{
  "head_dim": 64,
  "norm_place": "pre",
  "positions": "rope",
  "rope_theta": 10000.0,
  "qk_norm": false,
  "tie_word_embeddings": true,
  "parallel_block": true,
  "init": "orth",
  "init_std_up": 0.0309,
  "learning_rate": 0.00429,
  "beta2": 0.95,
  "schedule": "wsd",
  "max_seq_len": 512,
  "z_loss": 0.0001
}
Each number is 500 + 40 x the weight over its row's rms, rounded and kept within 0 to 999. Layers, rows and columns count from 0. Numbers have three digits each. The size before them is the row's rms in percent of the matrix's.

# up: layer 6 MLP up, 640x160, rms 0.14, rows 205-247, columns 0-159
# down: layer 6 MLP down (transposed), 640x160, rms 0.147, rows 205-246, columns 0-159
up205 103:530518514484513467491502533539531443494495505516506447433515503445530511442524425462570471511464490438543553503532430423509526523466432508562452446503598485539497475476527458494433518512539520479511558588529521555507486519527511517518533493491509451523465464550499490534511536497516477491428495496544451514485567480470413523507547452505466478508434520518605486459528514532577509635530495573474525551490498444479484530483542552527460507511474493404469540488411526438519508508512436
down205 103:480481595536458477493455517471500496461487526537470539474438496462503453482474465564447523539512497473557475522524513501458498489498447446490452460524444537469499439505502500483575492521422406516470525518541511476449513530441506503495505503459468527525566502491468557470491466540523540539447511481557440450534498522470484478522587442482534552478485537520445426501529400473469605488470499446499514500533538567502578575541522561519553618477542536522538426481507540466537459490437520
up206 113:501494483476546472511468480548440456474494513468516488475479528561485488488482511499516491495500454503580528482536598458548489476476543427516514480526381489469540467539444548464505545521466501557528501488470491487419482509540579529529554502530537474492495527470555566506488557525539547472480475611507495584528433486526530505506447486443454456446420495490477524514520474482512535522420486551569508474406534486442443535583435486496518509436559522506482501485478477493480468585596503
down206 103:543480517506466516476545476491549478442474507579479507547524458535510500442497493510525380398494470482526460526508492405506420490523482505557492572532546463474423491490513490557567492501558401534490536512581517520511489512560447522483524550487427443544530490509492480534441554526553481501479514500475564484482484487526512484456425454560515477531468526574493494511506429527484550506554555531512469545481506482439580515463434515551457501490481467446517493462415550546515474435533511
up207 101:451592434504486450455479567492486502555401551537533584539531555506571499491473460487492515493471511520552518558529487478489513473488477494510513466495528488561464500553451556468429513494525553573516538510508558507515463400500460509525521506544521437493438553509456583534545521478512433592517497539553482477509473497429464542550502524507487501551478544511561561467584513479471511478474455517521422473473453510472481536572505498526490445510429490521501487572587499542486543530556497
down207 101:450489622471455560520567488418489466404490491529485453476519578458459477528441578431475484463473485422451450475491489514445537521513440477500475561498506503516528475519491531495506489457505520469536530538613507516523507514552485432500522525477490512510524526476505439482443518487501599414501519488524530516516506546549520595530452444453476548450501497501474519586536480458517493526492506559552609475518496518492499472507543495471516471530557520491599446489473548481483485495514454
up208 097:489522539574491488588538509518435482526501484536544470460476558443441504499471497494520423561490520477504499493508502491505498497525495488486519529414460415547494458480457504510606463480583434551506580582446510539500551513538452499558481520459445479527555555401486467523528505547448524466468476444507518517473443441482533405543489457479536470453486568512467552522525462493507475490567555488491517475485528555407531527507449514502473427526515532572451524473481490493494483435520528
down208 102:508505520467544547534563451441533491509516456494513456433503451448556480501501521391552455542535504567552504512490553550536463506531590499455590536514547524507524488549531480414530488441516532475501524474475566522523505477477478547560497462571567568454502497543511508504517485502474494454490519494434424484467552472505437497485495494542434475503466499475501493526454475522510552576500517574437609495523489538524471550426604537467537513489527510465464512468458583490519470486459498
up209 096:514516526505497585525508435449576529420499520474553452477493551510495546469468455538504531532532653518459544515479451469472505567484505498512495496481540533505461492499515528561547479539480517534478504462495500510467590457485484456447486465485486452484498525499513491451523428480515433533576540539512512522378451590454511523493502463505478430498412469485515537449533538475462572459493446555533447481498511486480523490507543474490495485523446573527513506429589540484463485565511545
down209 090:508543495461432487549528508560501518581523577552523600497478486467391462512475562488530518509481458486607492423542507493538434458549490546567555536521526507498490495549449556525451465521566556504519492522497501533507542527525538498510458527544481475487487496472426420535488471549509472502472489494430489495483527502548546527527476594510478498533523498543470526506499515512496469533532451526423587478481543423493522501525523479503445514491524567483457424587436455513558468465435505
up210 104:462489504521430485465505561527495418491477461458589406509514449477490502463546464440473472449490516517458494535486536481556519540561488562482567444489510543549494480473482530504476455514459465513428558454531468483547534517530508433432511451456505436534511479487517553475471549508534473486536506498500478463453494525473488548474459423463550506532465467472458534482463517390561517498560416484589521479499482488533506567422506489495573416481498558451465544557521476428476514448474512
down210 107:485552487560521505507454551447447531514437585566472539451469497530486542462475455493500543478558523424503486487466505422439578458527500504438542430539508510486518576517526518450505496539513525505456420526420510546492581449556504480531482435524579512527484443507439453554545462483470525591553437487485472521496499560454544477536518554501520547489560480473481561507499504547498443497551480526462429549523581473535543485503470479486525509469484464558580447502496521462504511479531521
up211 100:446574489510557447479467482494591476477525535454605472502539522452485493493472494548527518515532525490476522551510436548517542536465487461504493483490536480517545473483509569476498499582525510559434544585501534564513478389530511473487498520488494487451506428578557503504534408480441520618468543464489508509488455474541507572476501513546495457456546510481465531551512526463445551525506518548522481455504564511526556555489518512552486502472516499520504488545606558484437522534501430
down211 095:429469535472589467434510471455476466477531495509579426556557550478576530516492549470542512504535546490445401544503494494476480496524449521541527479496567496533492508548512510427466417501521532558549498565474502478491493504646537502457492528517533541541502514513413505547529503537508538440554497531471545470515525525533506502446505478436452522451514446577554503411542494546540488457523539499547524533513480511488442478515557569493466550471470463565510492565496486512484524472513473
up212 105:521512499489531448496463547528504589492593542590535490580489497500496483533489519513519480466517522437460461487513480446418437513464456530515549500504500558540469477493475522469486558550544479543452528541553458453466522518485465491555449430513500503510473498496587493485545547494439453420458464525470456522455556485543490456439513577488453531433524494508513573445499515495470468451518525518526417486531474474453441565475423497465451394495460498493472471558488450429467451486497533
down212 104:590498545483520529494505539530499438463455444524507411478503489502522564433514530498556496448516539523548459479532536474491519494477507532460513520534506515446424625568527465499504527517522542552525488492430480517488533459459466508525465492474462505489546505546521453500472528483486534488531465525537490513421548533498547522506451524481474457506476625459538512484504486503501555496410457491506568455541469499485545455440510511530475441416498532462552516541572506395457579412545535
up213 094:522520469605517478499543483482526542462518438462536459482483483478442467530521488440477409505510557524459603481517567490552535506443540476521510471434467540504502554515482525493423552540503528502443461514483517533528469535567486532498444539486465529499431438472438480473449483480472476568497502437495472516547475548504533452556508527560539522537512531503471472466573447496489502481497484474509419569395451464465489539528597497531527562577442509505534559485545504550525456482444496
down213 097:442547494442477511499429464483500520502436474535549536562514463508589400502433533546568500521532522565562508459539498517496512490530422515473508473433542468463450456447488498514477468501501467500439481421595501488444559440489458549491524485463559488529578487470496490454479545572522526461480483526487522514444518467530519524492512459434551477471491518496544497421527522516519477537550475594445474473501515443421458498521492460489428474532464477545539487604442464511536500502524532
up214 100:520595455470523458543481547441521559475525490511503513488478517469535493526474465577549525444525496521538565553422447515489443420560403530512519538512500511529532456493493563463512584503532498589436432519517470437439523511453437494449536545467574525521451504492515515491539471504514580513494505537562474501495460468503464438472500538465505456540520541488543514542466449520469537490470550514504442494476584533513562493573566505451482463516541514491530446435549529531480479522434548
down214 096:495582454522486524573485463487480536516441518445470482509519490477485446493534517558493512499461470485483522411616489502513505575583442474425520429512494506545501544474381453441520510544529493514588511470428515501456559479534501501509541483507554510504525498557512522537497505489426501521467352491532522511464488464520520427495527576535478449407519532526478506576511532563520520530526504527449555481494453465477513486500501575525528472532479482493553512537477536548469463505510505
up215 100:484438557494438509507507547500529529507514588504494461469414484563482555533484468442596511484484477518472469491501558439504386510513498496507500466522549494502496468451435418462528609475491438465495510418481550495499477548455468537529535515465518494501495499546506559473514573464500467511461468500561555464522549556512505499552499534440458436503488548556477530479486551529416467576490497516471536536490494616521524488544518465522540500504476472547481418538507482485434520465552449
down215 104:493452497461489458507516460414512563521460617488566560498545503494476517470501501442500515513492489509464478483464514488462448486524484512472505540467487538514541457524500469537498565503486510516422554538520486468558560451505541471525414443542461471484483468580493477516470489552567543502510438481458423471507531533526460585522447513512411530514528496565495542480472556557565490473493576506427509526462438428506391533457543485548516523542489527459553430526456461467491554469474469
up216 117:488544520494482475515461419476472477490480479568488526507489545498466474493487488541509562550517505455593445460509477477503498471585495505494506500505473468520539458503508508528540436521476497476508543512499555450571492470590450598518457540455495544506467476561434484497528583429461508508491501546513552436530442431526605471480492457540485491483441591604501513489529569500514531526494530562467508509463433466506458491534513507508563501586455468411498544528499452461572528550492498
down216 104:462464464538503500582528512462494529563472426590444453527464525534538475491456511529472494506468448418512519468417525530510558451448510424491548599499504461493468575528495447505475466474500403520544492466569426499474510524553482452538523468545477507572535535484475520513515474489534418495542505428446582554469499473492572564529511497496438486497496577433504518474513505440489471507505550507515524490572537518502519491447510477497511544490415505526514474455485489425444493501447469
up217 096:536462485466423517483464493518512540386509465500495438461505462467414498546559519534553565549471513576570463454517479489511487550454485540456435522544389467501453493558531511538471518519510519517522522444581477462514516494506513524443519518578555510552475570487522512490529479497522475503598530502493529558469494494484410556481480450487510478488445488522433518464527448490532524535509502520556516452611557456499497460507488509448474510533555434486486513497489468483504480593567540
down217 094:467482550552523445489522533427471478459512531474521510532474469493543486535527465494512503500493455344433500515521467477441506478483508500523511528481523484472496461520427483516522432480481497476546494436449520447483448487452470518494487503425425446474563520533489496479461517472456488526450474484550463400509482479448527482561541507512537481515502551522454520476527601475497515542583490497455419473452430511521515507472459545475502392468501454527526436452432466553443425445561509
up218 099:498466563477474530491517491547451467569469454484522425521498506434518517554441518513542503491499510438558552528530557448476496416472537489499562553449576526554501469495500411498470440547480447491479471436520536531498478554467529525506555558490516520453595492502530483478486473476523521489486545494538512527543418501491498538490561520507506467532493513509497397565532477398435573480539538514468459471560458541534522507471482579570566457472502493510538502456597568461490497478482502
down218 108:554437563447558566496463504519542460539483548485505446535526464526491533482487536473475486466518498481529507471558496472525494409491478572475537414553538567506533488458512448517494438563522427467473466501502467529494457573543504552542528558510442424424521485498433527497510510448622421465483527551470546485547473502572558558589462486520506469494532462513491550533479578469512556484466529518554507507479433509455485502411568497484550482480543483479536483518502516523493505471504510
up219 105:436487553449475510506534530501517442481471473511506461464469518462484466463477529502507492527439393524564506465438574545558510532448584523519557538565463550517569459479479540553555425518521525502517493392514529507450498459438511485501484508493497463495485571470447499478440449488496506543488558523528485527564440445494524487471531477424545525484465504511576486532507559458496506467465470550418486446519553523483557455531490482580520536389501534539512520455444502520516545464522550
down219 112:485473526440427481423519475456506432492522532506482493454497493565413460552504539561473517472504494549528552526477547550575465529497519498425491461490502497510524485534477538561509435579539510528497510545418544455503501444583436450490492438559490424482587484461487505460425520490490459473482492527512510518533419525452557462493545487536557508530535522540535416428467511551498498476428488465452509468509554514518547494516482547458467420507503553594529548471502504512521445500522510
up220 089:439409466476537572488501377510490502498532478546449516502481512480485456438496466511500506554474523488506503486455503574497544541498501467527455483570505509538527490461517474474559592463514401438488542470493534550499536516487491562589472524444455499451514488444457490490557525494509491422428511579493497488542520562494466494519491484505481429538507492452468548476608469491456447531451490433500499503456492446473531527531475543482456453445470556526483501559583466485525530502568445
down220 092:525600499440451521516520509446455456541560505518602566519483555498506520440464442499500491395504498493502546481481526507507503520455508452512497462521547547471500507525509576552516502457515416502454456477467500541443506487509558405507428543493519498467500464508501477492427401427537534482524461510464540484513482539495525483518489519457458512507562581568481509447528477500532476465445529533512549594430466524528506516441523473454519487505498452440518566467528526449609508462481502
up221 098:530468531502504496462524507544498489500552405513510468564544509442433478482426473507557547528481529479476500488441431466523490447529463469547481399517592482534419509495512459528536544525518436517521548482555460489529474441527522436502558498503510537479526508546535441421545557492590577556467535511470457478477497510509538466495507409496513508481431525493484454422514440525537525419488528522500515433476477490535491492504442491531526510540519463521524505473497383429480564538504538
down221 088:521537530499483522506526550486473515481551514512529565517520592515514491551499520513549597495468537575502515548492482519471498529537572453487481503487509453454580536490519473462498543559486480546503530563467476571512515531489477537450460548464480496574362470470441576508485514497481501532497484546504479534545529495444479526546473470537523512517469457585550533535520529529496474534485501475523506580455477499452471565442415535473533468563435437501444441526468479439438419531457555
up222 098:517457481563542444459540476506446501549458393455511460574463529510548548513475488557495505471469511458505504544506502512531531546505468536500486469532470482543424523461504443489479488536558508495500514511411556468534518542485526592539529458487482625433566478531528455454501456494509550483566517507575489587534495500495484509440467501513503496518456512515480472469517502521480388505485532519548499471480576452462500490474511469485532495602483571481447513597489486452495517502554584
down222 099:472443478545502591527524465517508476528507507468486499531498514495453521540524503451534457478544528526484511532583472468554433466581555454510467579491476480520483515418492481543525495419483488504496428496450439483511535538471487472466446513527407482519448457539560576469444468441429515612478565509476462489541528524516476447434562526553429464473486502541484502511456489476462594486458492547511549547513462419534551543511536462515520477455496483450530491471541493508552455487562478
up223 098:481526412528442459536513480511465492530520537519460535416447480500489500453570499483537556566508423511440589537487507464447558422477499551443563534523522491533468531543512509477522499450526486529563552472541556518494511483493514484546548507552493436519454500540465437520534601501482465558580432486532496533529539552464480564503568493417486480555464523506527495493466569505451482488496534536559559497537442496488478500522508580473512491496515447538545453457447520597493498509545482
down223 091:478460521409517607548454548535479493589502498488481551512482535405499545519476481550460468455517492553500475411491474546466443482489507540620459524487471523493469492531526500514471542486501514509476521473492425467482477535510466466415488479459518513451506492494503486451454492508532489455396569557585533430512465462533481549464505417523529523522441554544500461499531511513492487496521415472506469445462529606488510502513458459511569508555463504450466507552458453486454514521501476
up224 107:542484373471515559506462491489504451505468517556467460495466596507484500491503493423494462549470482501562559503490492429525498517474474570478490480520522608517394562497499535517533484489550442511452486474528523537528492454546420452545517502513516522467507530542461507425582521528399517463506433534498605468483533475537512493499486536474482490486561513489501499507480528492557459562458477423478537503536507475503526491537512435519428448521492558501549527541536572531488515458496428
down224 108:438443556515420431493513520519505590534488442563540511431524428499540418521469454465474489466518539422484474546461458464509510524509443515475488455536511483575502410469553529481516504498524481506488517582509470530529498503520543462489493534506521493485484495477495488552509472542439472498486552504489498575523523550468447423505523468498473455527484496537482550562481545564458479540535522506450535603378510461528515472483563561511447521460493509536431506420444482460509496522560441
up225 097:439530510525503436526531407471493552487519504518565493470472499442530571568499553580499462462491479478540495496504466429503455556435512533506468474539442504409518575484466564513504519524487508452475541481497462509523481546540526468533535487484489532525478505580419511461492524471553572506436522500513490427479493448441452479475508504509508496497514505447489423495461480571461555423471459556494540452528539428570589445485484463548531510496544528524499452477394557499552472501534525
down225 099:488461535494463451510533512531422507527476467474453503513517512510562509490530533531441465504449490518529454500468513438438516541457512528493472538465538562491525488435525414530531544516500498525432472548418460547519458535442516551599477483409481559531452484486483461505487506466537491492433534531440509468455484553472388571513487478502511518482505513503461507526545505539432461518568475523482491506501546504444513487567596508518553442510482494564514529437468490418566562511437585
up226 096:556539537419531507483515465500478540435574489453502504484517435516489494498503446542567503381518494577492512495407527388568510490577449495518510380482542502550545546525483520458515437559446464498491530547478470457431456473485482508557503433465575510450495522519464606464481482542463526532426498538470446461460482563451448499491529461488492495438490519504539477529503531531500476561511456490511548474513488489513497490507449540434504468528474485513469493513472556527500517468476535
down226 097:473508494508547522522424502436477548468485505443538496469415529529569535488527525454491486609556530498533566491567460503461457502489519439514513592436547474399464511532499439586484509536472508518415434529482478595510532476515503428462523568491439587550474502551534514499526551473536502506508539571486549445497468470535545493518527511523504544521554471469457529465519443507564444475450528498445470483517495512495444489473508482528536492465452452514531452468486505566519549497461526
up227 086:506532478539504506438507570537453555437488499505556460530555428528531482408483508405485520514500469486526454484470537567510447521592489482500542476586555497462480496467509496541506512457464550511433494469571538514558562542492521539522496555410461503472465524474432447438513530557450495445469478409520422473495490428523468509500465445525603484504526494536570551522506447488452514535514481514461490561445523464520469539503480564500516506478465531539486449520486463499520577473474497
down227 085:511466520532483532463480540488481514446504517562526516496537605442476439477450507510532545532489545395489497444517522520531421500537502511567515488456506538530509487584508467496432489490502560516454504490458497453472492505497453576432496493541523482466549498560441495506555470531510485476515499464506448574506468460478518521481450502555501472493558504420624566506507523520557544483540453515533409502542462526499549481484442458442515450512523474530472603533503420503464573461551534
up228 101:550418450451561472482467456536478494475529538470494530479505531497447547527517475519545456547578489474454482484507518450578505452495524536463503450508452480445455530501537466514546518536542480543500440459433521490578484538556491562487517534502535529502460528532502508476467436537515524477480504478515579569458421572527554461581515565546503523538470500485521464445452493445481492521387484486516515497501516553585446583444485549491454418498483460508454516492486513550506575514470421
down228 096:494464466563451542459462483516506500556455471551481478437502458470554499487501468476461568475453509471458495516488439549531509471480436507442532549495512509509549492514454529504515457462448521410427468471554505528469472503421477467461486518510384486538501475432518499479408497417494546503416556549507380513459532464471420532444514531477514500415486438486504499584486519471541562539521449472543507499532510501509577450518471476496512511475474505478570520469497433554522457483488487
up229 097:427509480494498540483424453503544474524502458466475438461543517545411511483463495461524539570503490505446509479463531479467499555516520547491499485574487568483448457522491522552521561440455445528526457443469465538593511546502503459540570513501526494507543530584410451517510469499527494538487539489466489488496527519456501528383557535523483478496541509507421494563477497494524467451425493499514512486483531457419472455569485535540549521398472496479543533520522533556525447536428436
down229 093:495533540479463499514491434452560512544472534449513520485522473541524459495615501423478452541524482547518519531455494428520498447447533518570515486513449564544527547530520447505471524503497441450445494434442572460538484450488550452451407500491473411489489542537495422510510484480477478529552481501469546510567509554476575547462466484558551488528494499496472549495492467484533524471535429500529460556516554397497485500478470512512504530536520463585508473465441552493542452456513422
up230 096:515485513531487507484572541525463508523543444509587505504540552520491513568490476540437522556516498524466470417502492501513521452529563537522528486557567563463550551536512522481571477513523529558510489560433549483531488563473587516486529520614555475503471396466503428566489492594447557523548503471454432440512528474493452505478479507525507465498505472515515524523530490513434507495554476508547524454524460503533482487585488555470548515460469450529424486490566561508456463540513473
down230 093:554521483477447513541482455476530482529476520519480428527526514503513517523543488475514404498489501480545581474461485476374454510460395392475405459560460455485479545517462516489495609463486558545501533490529454550571499497551495493494534457507496578557492487472485557498511572498537471407494449537512485528496490524502506529540507553478453538470464503472498482531507499530512477478559558510484482508447525550451566496494474456531479452498450490482547534576475462491487592510571494
up231 097:515448521529536491533546527481506544468515476470500449530501540559466518506456540472504553527477580655520526490457512507456498512528503500407464485460510490567473503530483510497529510524505503490463574543350488466537512493453446515510523485525465503437493508473531499515547545527466486541526496471594489465510462503492515496535543419444474434511414516528454459574551501487477492504397481454535481522520492524541453548519422516427529501490501544523481559570487513530474445499521424
down231 092:467494523495543457532475435571511467551558486489538527525491500491573524542504545509493463482549440395486457533544506583543452509534489534505484474528521559515527522465526484499493503536544462541472481548408495503543477477514567451470458503508480489453562468487446561512523464457533465407502445567444480485531483465486502570468427468476508510503568540556575455504490523554521470457463428519524482396534480501499528464575567488564486530560519394540545544526524490468473509506489500
up232 105:572522493530518496489421492446494536483547540530464441485500559543540419505489567505440512504496573521479520438470477494593452508464518469509512450526496487471457496613462554511503545512562473443522503487531538498425531395540452557433561509526559550468463505521466424466476459481477486503522495466538524533543515533440525435541482475548489487502542582519472505545529443514489417542487499485511486559503458487489520547557515540537530534481509539559399563512493472477459556520480489
down232 096:459455499468480557464538457544549501551483453571456514489492453421516539515501392501534520591496433473532443481448502562447525528527500540539529513425467477491495496435562514567464537543487580583463520501522472471529521517489610500554496551537536455541535506499491488533527534507541469512539503540505473528475503522493458519518511476475494507531487430450483440511474521515508571517452479526521542395492567511474587474517511417458496536574537459506531480543490536534523467483482587
up233 104:527530487462464506468527437595487460494522512532486470447516523467478479527454509570461579495530464491544434461560458526469508500433547500460544514459399588412500475444430532468539492537482473573473505490472437562486485511452507491530506423478545549473467528471452542535426447496461463456538506503590505542442582497492529500500570498504507448498505522524488530485461487527476457505542444481442464560452507417503466490483483544554526531456543428485538532510511515513499489503439569
down233 097:547482466540478513519482465461465517529492496537479465518535574568514518481527500589491520519471527510457531502517507507503568545497542429408481472511415521456435532485475427572538514490438515466463548431503504512461583479584495527488508566584505519486530498509538517483497505472454517506568500510452468546457598498497473473511454471548513521476511493495565517497564515450534568498536506490467448406447541513532487493492468500481536562516415591522439547394509558481459470480512507
up234 096:488497491575507521549508446573523469488443553518510486537512496485493485511505560456515490543502506481531525474541486592555417506538470539639508462474494486494464560512474513489474531471591567538460470476478461520423444512525483556539527539493503422509473483488565475524503531564478494516413576526487523458451496394579529486519474439428499503504459512459493527447612510491462512507565506582523495428484532509531499465485472477501492519505517517452512499473517449493507550532581518
down234 099:584490494479480512484521541517475469496500502495462429471480502578485496444534542556512508461602559473452516445448497560523468489545572480538493475536567485528477525514493436477517505541517526493454525551476430487505505549497457475528501517521470488554467527487579540509509466439483564533502510429484532492502454449542485508458559519488544587438484524496553488450459485519451570504554551552491451541441601465463518506495484493514566502475630476546483515534539528394482461503495560
up235 108:445509534514572584484466515553545520432480483533508515541539499446473500559491541509396472547515487445491442581468533502525485482559452586518525509555484548547512442433486542521535532553529510472528498526474493465566493495512482487531468516481489490491553526570561556566483516490458441526441566504516479461501511464454503504498473537494581485501519549479556568557418505472478528529587521444530416472490459474487450518463464494468552468584471596478553474521497514473508535532549496
down235 121:500503484536490596519527466534559460469569520516497503545497436459488457558499501480508543526482455512490523500469560468527543507534483545522498507463447539483504446509527513466511551509518564536500556480540534474424544497549560504634497580434560471441437483478512547501518552486485524574460441540508558513420532495472475538452483466485453503498496464510501556583507411481517547494433493466473484456477463515411539561453533468546533555524490557510486492427433458453489507471482544
up236 097:473427500504524562491499525411474514468544424507434592403466524432459543479548464578483505437440451508513550507603514484489520521497545556540527502542532474511462527517493409484491510474575513515541515483415501440517557518538520485467560536491448519481506474511440454541520507469467449437495555521569537489490521551482510572551483484519407545500509439524528468476517550485491509516436497499514547457557469490464519515529456463466481535499441566459467531488499549512474539452543508
down236 102:528547467452493427533465481446499476560476539526499501547500465453521478473471483486545467517521507454522477424486563544636559561434523469485541421527497515505483476461516495508459482553492538429541524491534487559539497424521550530482511525502543499500464452475511575507453494555540435464462479562555528549454510504487562560491540467509523510499522578453492450541525449453543486495452475468452563485500536412543410473514466487565437521522508607445531510521475486508535504485530515
up237 101:490515469563481457551565466521496463479485540443547459439596490475497495540514592474541485508515476529508589490541595491533467481449560473519454436477490555564543462534537427444490480512527512483492514531568518491500489536463536546492470494507460479484486442502511516506506455537440496514469511475508563546548573454612539513488504497566535469506487493542458470573506494608393461482444410506529530547484472444473544485505529467505444457474541562509508504473467509507538480454496500
down237 101:542500530478470569534506509440473457521529427469514527521462465530525530465502503459476504482522476494522447456500486473439544509564464534486531511545479474428477469470527503497525489488544489526514533535567495465530513591498447508508485555571454449468475526459462585417450451451494471515536474510542432428468412490446522542530512448477462456549485547453528531580454477499542484526534393447478524431503458522410465531483446521494557520527526540528504459508514443390490471507570515
up238 101:536447499538526454469469556413582523544558508483545512521510498492512463502495505540534422531407484468524452515516450549595532466499476474510482481499522505454466516492470419499425504451497544530503502463536533479487441498392578499425523448526446473505483516567541460549542510570476411474486555570515477535477534517564489480457511445516526455483451532606555501433491525473499491527535483462550521447473544477490559477447509490485445525533506472512475496580469485561482531476507523
down238 095:563575463536531523531503473488546490580502506519477505521511567465500476408542447483491527564524474602489513497435478438439408487472423482447453538505479488463486530517459492486543557498475458525521528521503505555486537555459467521526485493480456430438559572491541521513523498440514562504513500522500540444521549479454464453509530489505487529575506431459524524560508476536488446472550519532435444505510482499431539512535518505463578488470514399550547451488450493534406510554539503
up239 107:511432486550596450493519481489558478513522503516516516493474546502505521532517537490548608475459515460560485501590563584542492520509506484453425512571528528514473531535532531525553467520466509479477458541548493513586473415518494452492535483432425458522547478541412544456465495474520442475469516520534503500502502467460438464533478482438451573555530546520472500552527584549433562555555480503523507460535517530496462473506498570493561516542470550509492526570428510522536480490479519
down239 107:454463552526534483486489564545511544519505487557457471452472589535402560538464518541505540481535565537526521438455457536524484471508491449540502456590468521470445503539496441522528486513506493549487505452528512522532519482513453529514483516528454493496538543474379555520459541473526435444489417524510504473487518504504538545536577589492467495536554468505483492525472556406457461574550483544554529494500476479495542476557497536472492466475568521474442493524483482489499567533438603
up240 098:484554464483534422381502491522455495476504432466528443469525478498486431487597499531492496494490439455523508564509539527565537517461517517516478423516497525528504496556479457457495429481440468485468523439540459544458511400480539469494531413537461528428459527529583547548449518534516495534427543514548492514477518499492530479542516476546460451467399452491480489560472529512442496445529545494537481481530534490535512476466523512450485537534449486484494419468470560559434538531481481
down240 107:533528539524503548551461471481538537560488497527518510536467551423533500514451560441485457561499458518538457443591460406531438449529540466536524485473512502549548441438458520512529511493535499448551518534514509452540468512501476480513456573480625445466566492502491447435579457495490556469490512521455591463513532506499512511471443505438522551471519584471507482490486454448480481545427518501500497477473452456505530454500409474442492515516474505515455581526500449453515469519489526
up241 101:423420513512532477544523514584589465551519506513532487501532560481526492552499529520460466436562562455483451533538527487535460586465466478397504490495486519514527522446499556593532528447540507503475612475492496591531466561543554539552470435527528506525508481432476454438568519494514512480522571534572523484424513493469542504583436563492561478473510509547516516535521507529520543481477532464494540486501460512503503484508485463549543449523556490513486504527485472505459458539479543
down241 093:497566551517416508540452461554480509493499509458448485503540480482529491509518529492409544550481517452484534482597537470468506531524538423506446509486543518441499503530475495551488482444440481574599449539468536524466534556527475476494531567554490512580554505506547580565599523555474481525571508520461434494448466479466483515504577514500480460517523500402524484496476542480458502481502505492489523599501561525469558500501559494478538484518470487529520454437568523482493508435449514
up242 089:503484471464530515404468501473376510567540467453505469450509488506569516488508525507537533510541465509533515554508490511506471496482464522529482513406523487498474574576477436523515529490497488458567471489485487495477453553543483550555553513544523497493368541420548456503548501541580532506512486527589508505546438476518473486506486445497463514536475498545488460539541431453467493530489393539472374506506484549469531499534472540536530500450511423487480443511464478491469506546483491
down242 091:525520561496497541509515520526569520520494560521495482557483595466398535505447493503482547572492535504585398476595537504541543497526551571483460501574524522433489404520551518506486461554538535526455539549542504452437504471531490417407458512539480481442525559559521490517467549515532520446484450457495525509488507456453471421482477555545514503484495431451526448487508454444546499497517516508474477491462446494526511485473493500524541496532470544504494521528434498426541521485507550
up243 100:514503482579466500477507510510467514488484437563504458493512516542466487490523448552498438529361464515496513491471492484463452509486464539558511528475499521459576493496467530483533501479483554509541500485503527567498505471495424503484576536431479486562532461563525483481506476509459515541469460462493547402572555471518472544548413458458580511550492479510492535515506541532483473527506519492581505585428480430508479542554479426438469499502481554554463511566573447543440494508438440
down243 102:482465447434561573412509478547445496467527534478564493594582566508547488481512495464547463498499469515561507550474539495581506550548498458520497521449533539438514461518501491441495473492490452393514498515469512431469445523468538468577555464488503537452509454508532559434545504512518517541470526572508446499518472476510537426586569484528515534506488528477567456547512483482537523554442521501451495542471508475496527469517481520432507539548481431464452499501584475556490445503502515
up244 094:456534510521486470538518461493467542505554499476544469536461515535536511540462560424533506536518396559477445489457556520504510460509502497502478514526583451411448535469526583511576402461424487503458524503648513460536446539490498534519470493509510473518471563544463478513504476555436533481574548427515522475465500481447487504476511505561537491567517532518481539524471495481484459509484499539434428531491506473493462551533508441477457504545488577458503486545528475539503458530548562
down244 093:490497507518498494509484544459520495537467522479528483541446544532519513470509487548514628562520432568495470493556485374529538503521495513506492428499591517516551522455490513476490557454544488490516500485510476501439521511519446461558550601549484448444477464556517491514525518523581452458430526555515480503540441495579463492509448447466486464523519490444552491521564490513566499575449495581518487448533495542499456495557506498524436490442466420485500505542442576483472506513500461
up245 094:477456469357467526494488464520503521484474463500531470497470453498502487485514550495468451460517482467466519584579526397524476514478494517447466507521493484567466570455538509496493482484548442544429491580466547501573529566436406506540520494510486457460522539539518431507505439504458516512463479513470491501468467493465548443555485439569516479502496451545550505540531503509536540497471533495534510495440493474489531555487495456513548534512587544458487535558448483596492470556541412
down245 096:481531453562438513526484599465476489537552478540521435438422480553528468549464506528526518496528533425478480472508507548526561475477504547470493569479554540494527462458467533506491501479448504497497533399578454463502442466479530596523479464462656534551442435493432504534522512445530495517557480445474547537495540525543499514469478548484421470540548525475491535463527455501499532557572441488523527502501544506502523425462497491508506471475437447501505476503541533454496506480482510
up246 103:483533505442550567523537487502519472510506492464510411542520509501582518537541495518535529443548545414408553508560504571506524583394428468481510453446479541526495515478452561531458496459535512492530541486502545479502473461478568437502475511539504456497497515506510466433456390533509506506532495459469569584466491484488608492460495518472406573513541451487496530488475498500486520504541477540505489461484427518533457494557473521554526481515537488516547503511479525597511530529538505
down246 097:464533556495554461561464492516547521478528498573491476516456460459475525456489488491399439561509492523476501490534495431440510569512465491443539545514542518511566515462488575500507530475413538488501570499471501517480546522483504564494489506520406501437484530571487521457482467452454507470512497522447498440491570542507500494511565485514495545538501506509524536406450471444489513432502513533568460560496495581398478562476394570550496530488493471502465478520479510522424441546481483
up247 108:556547551488493502534461445526544559538509505446535498457479480472441553485486484526557564524520535589574511570535482532508544474491490513507544539543501492551503432459556497552488455484543478497539498530458504550494538564454518489524396518468520412450508489502541512511522532514410419470531512478514455457472454490491557480470486493469376481457505489479461464550489534517455499516516455532417487511445504540451514469508521543539481529581530505518490481506511414524543424567457583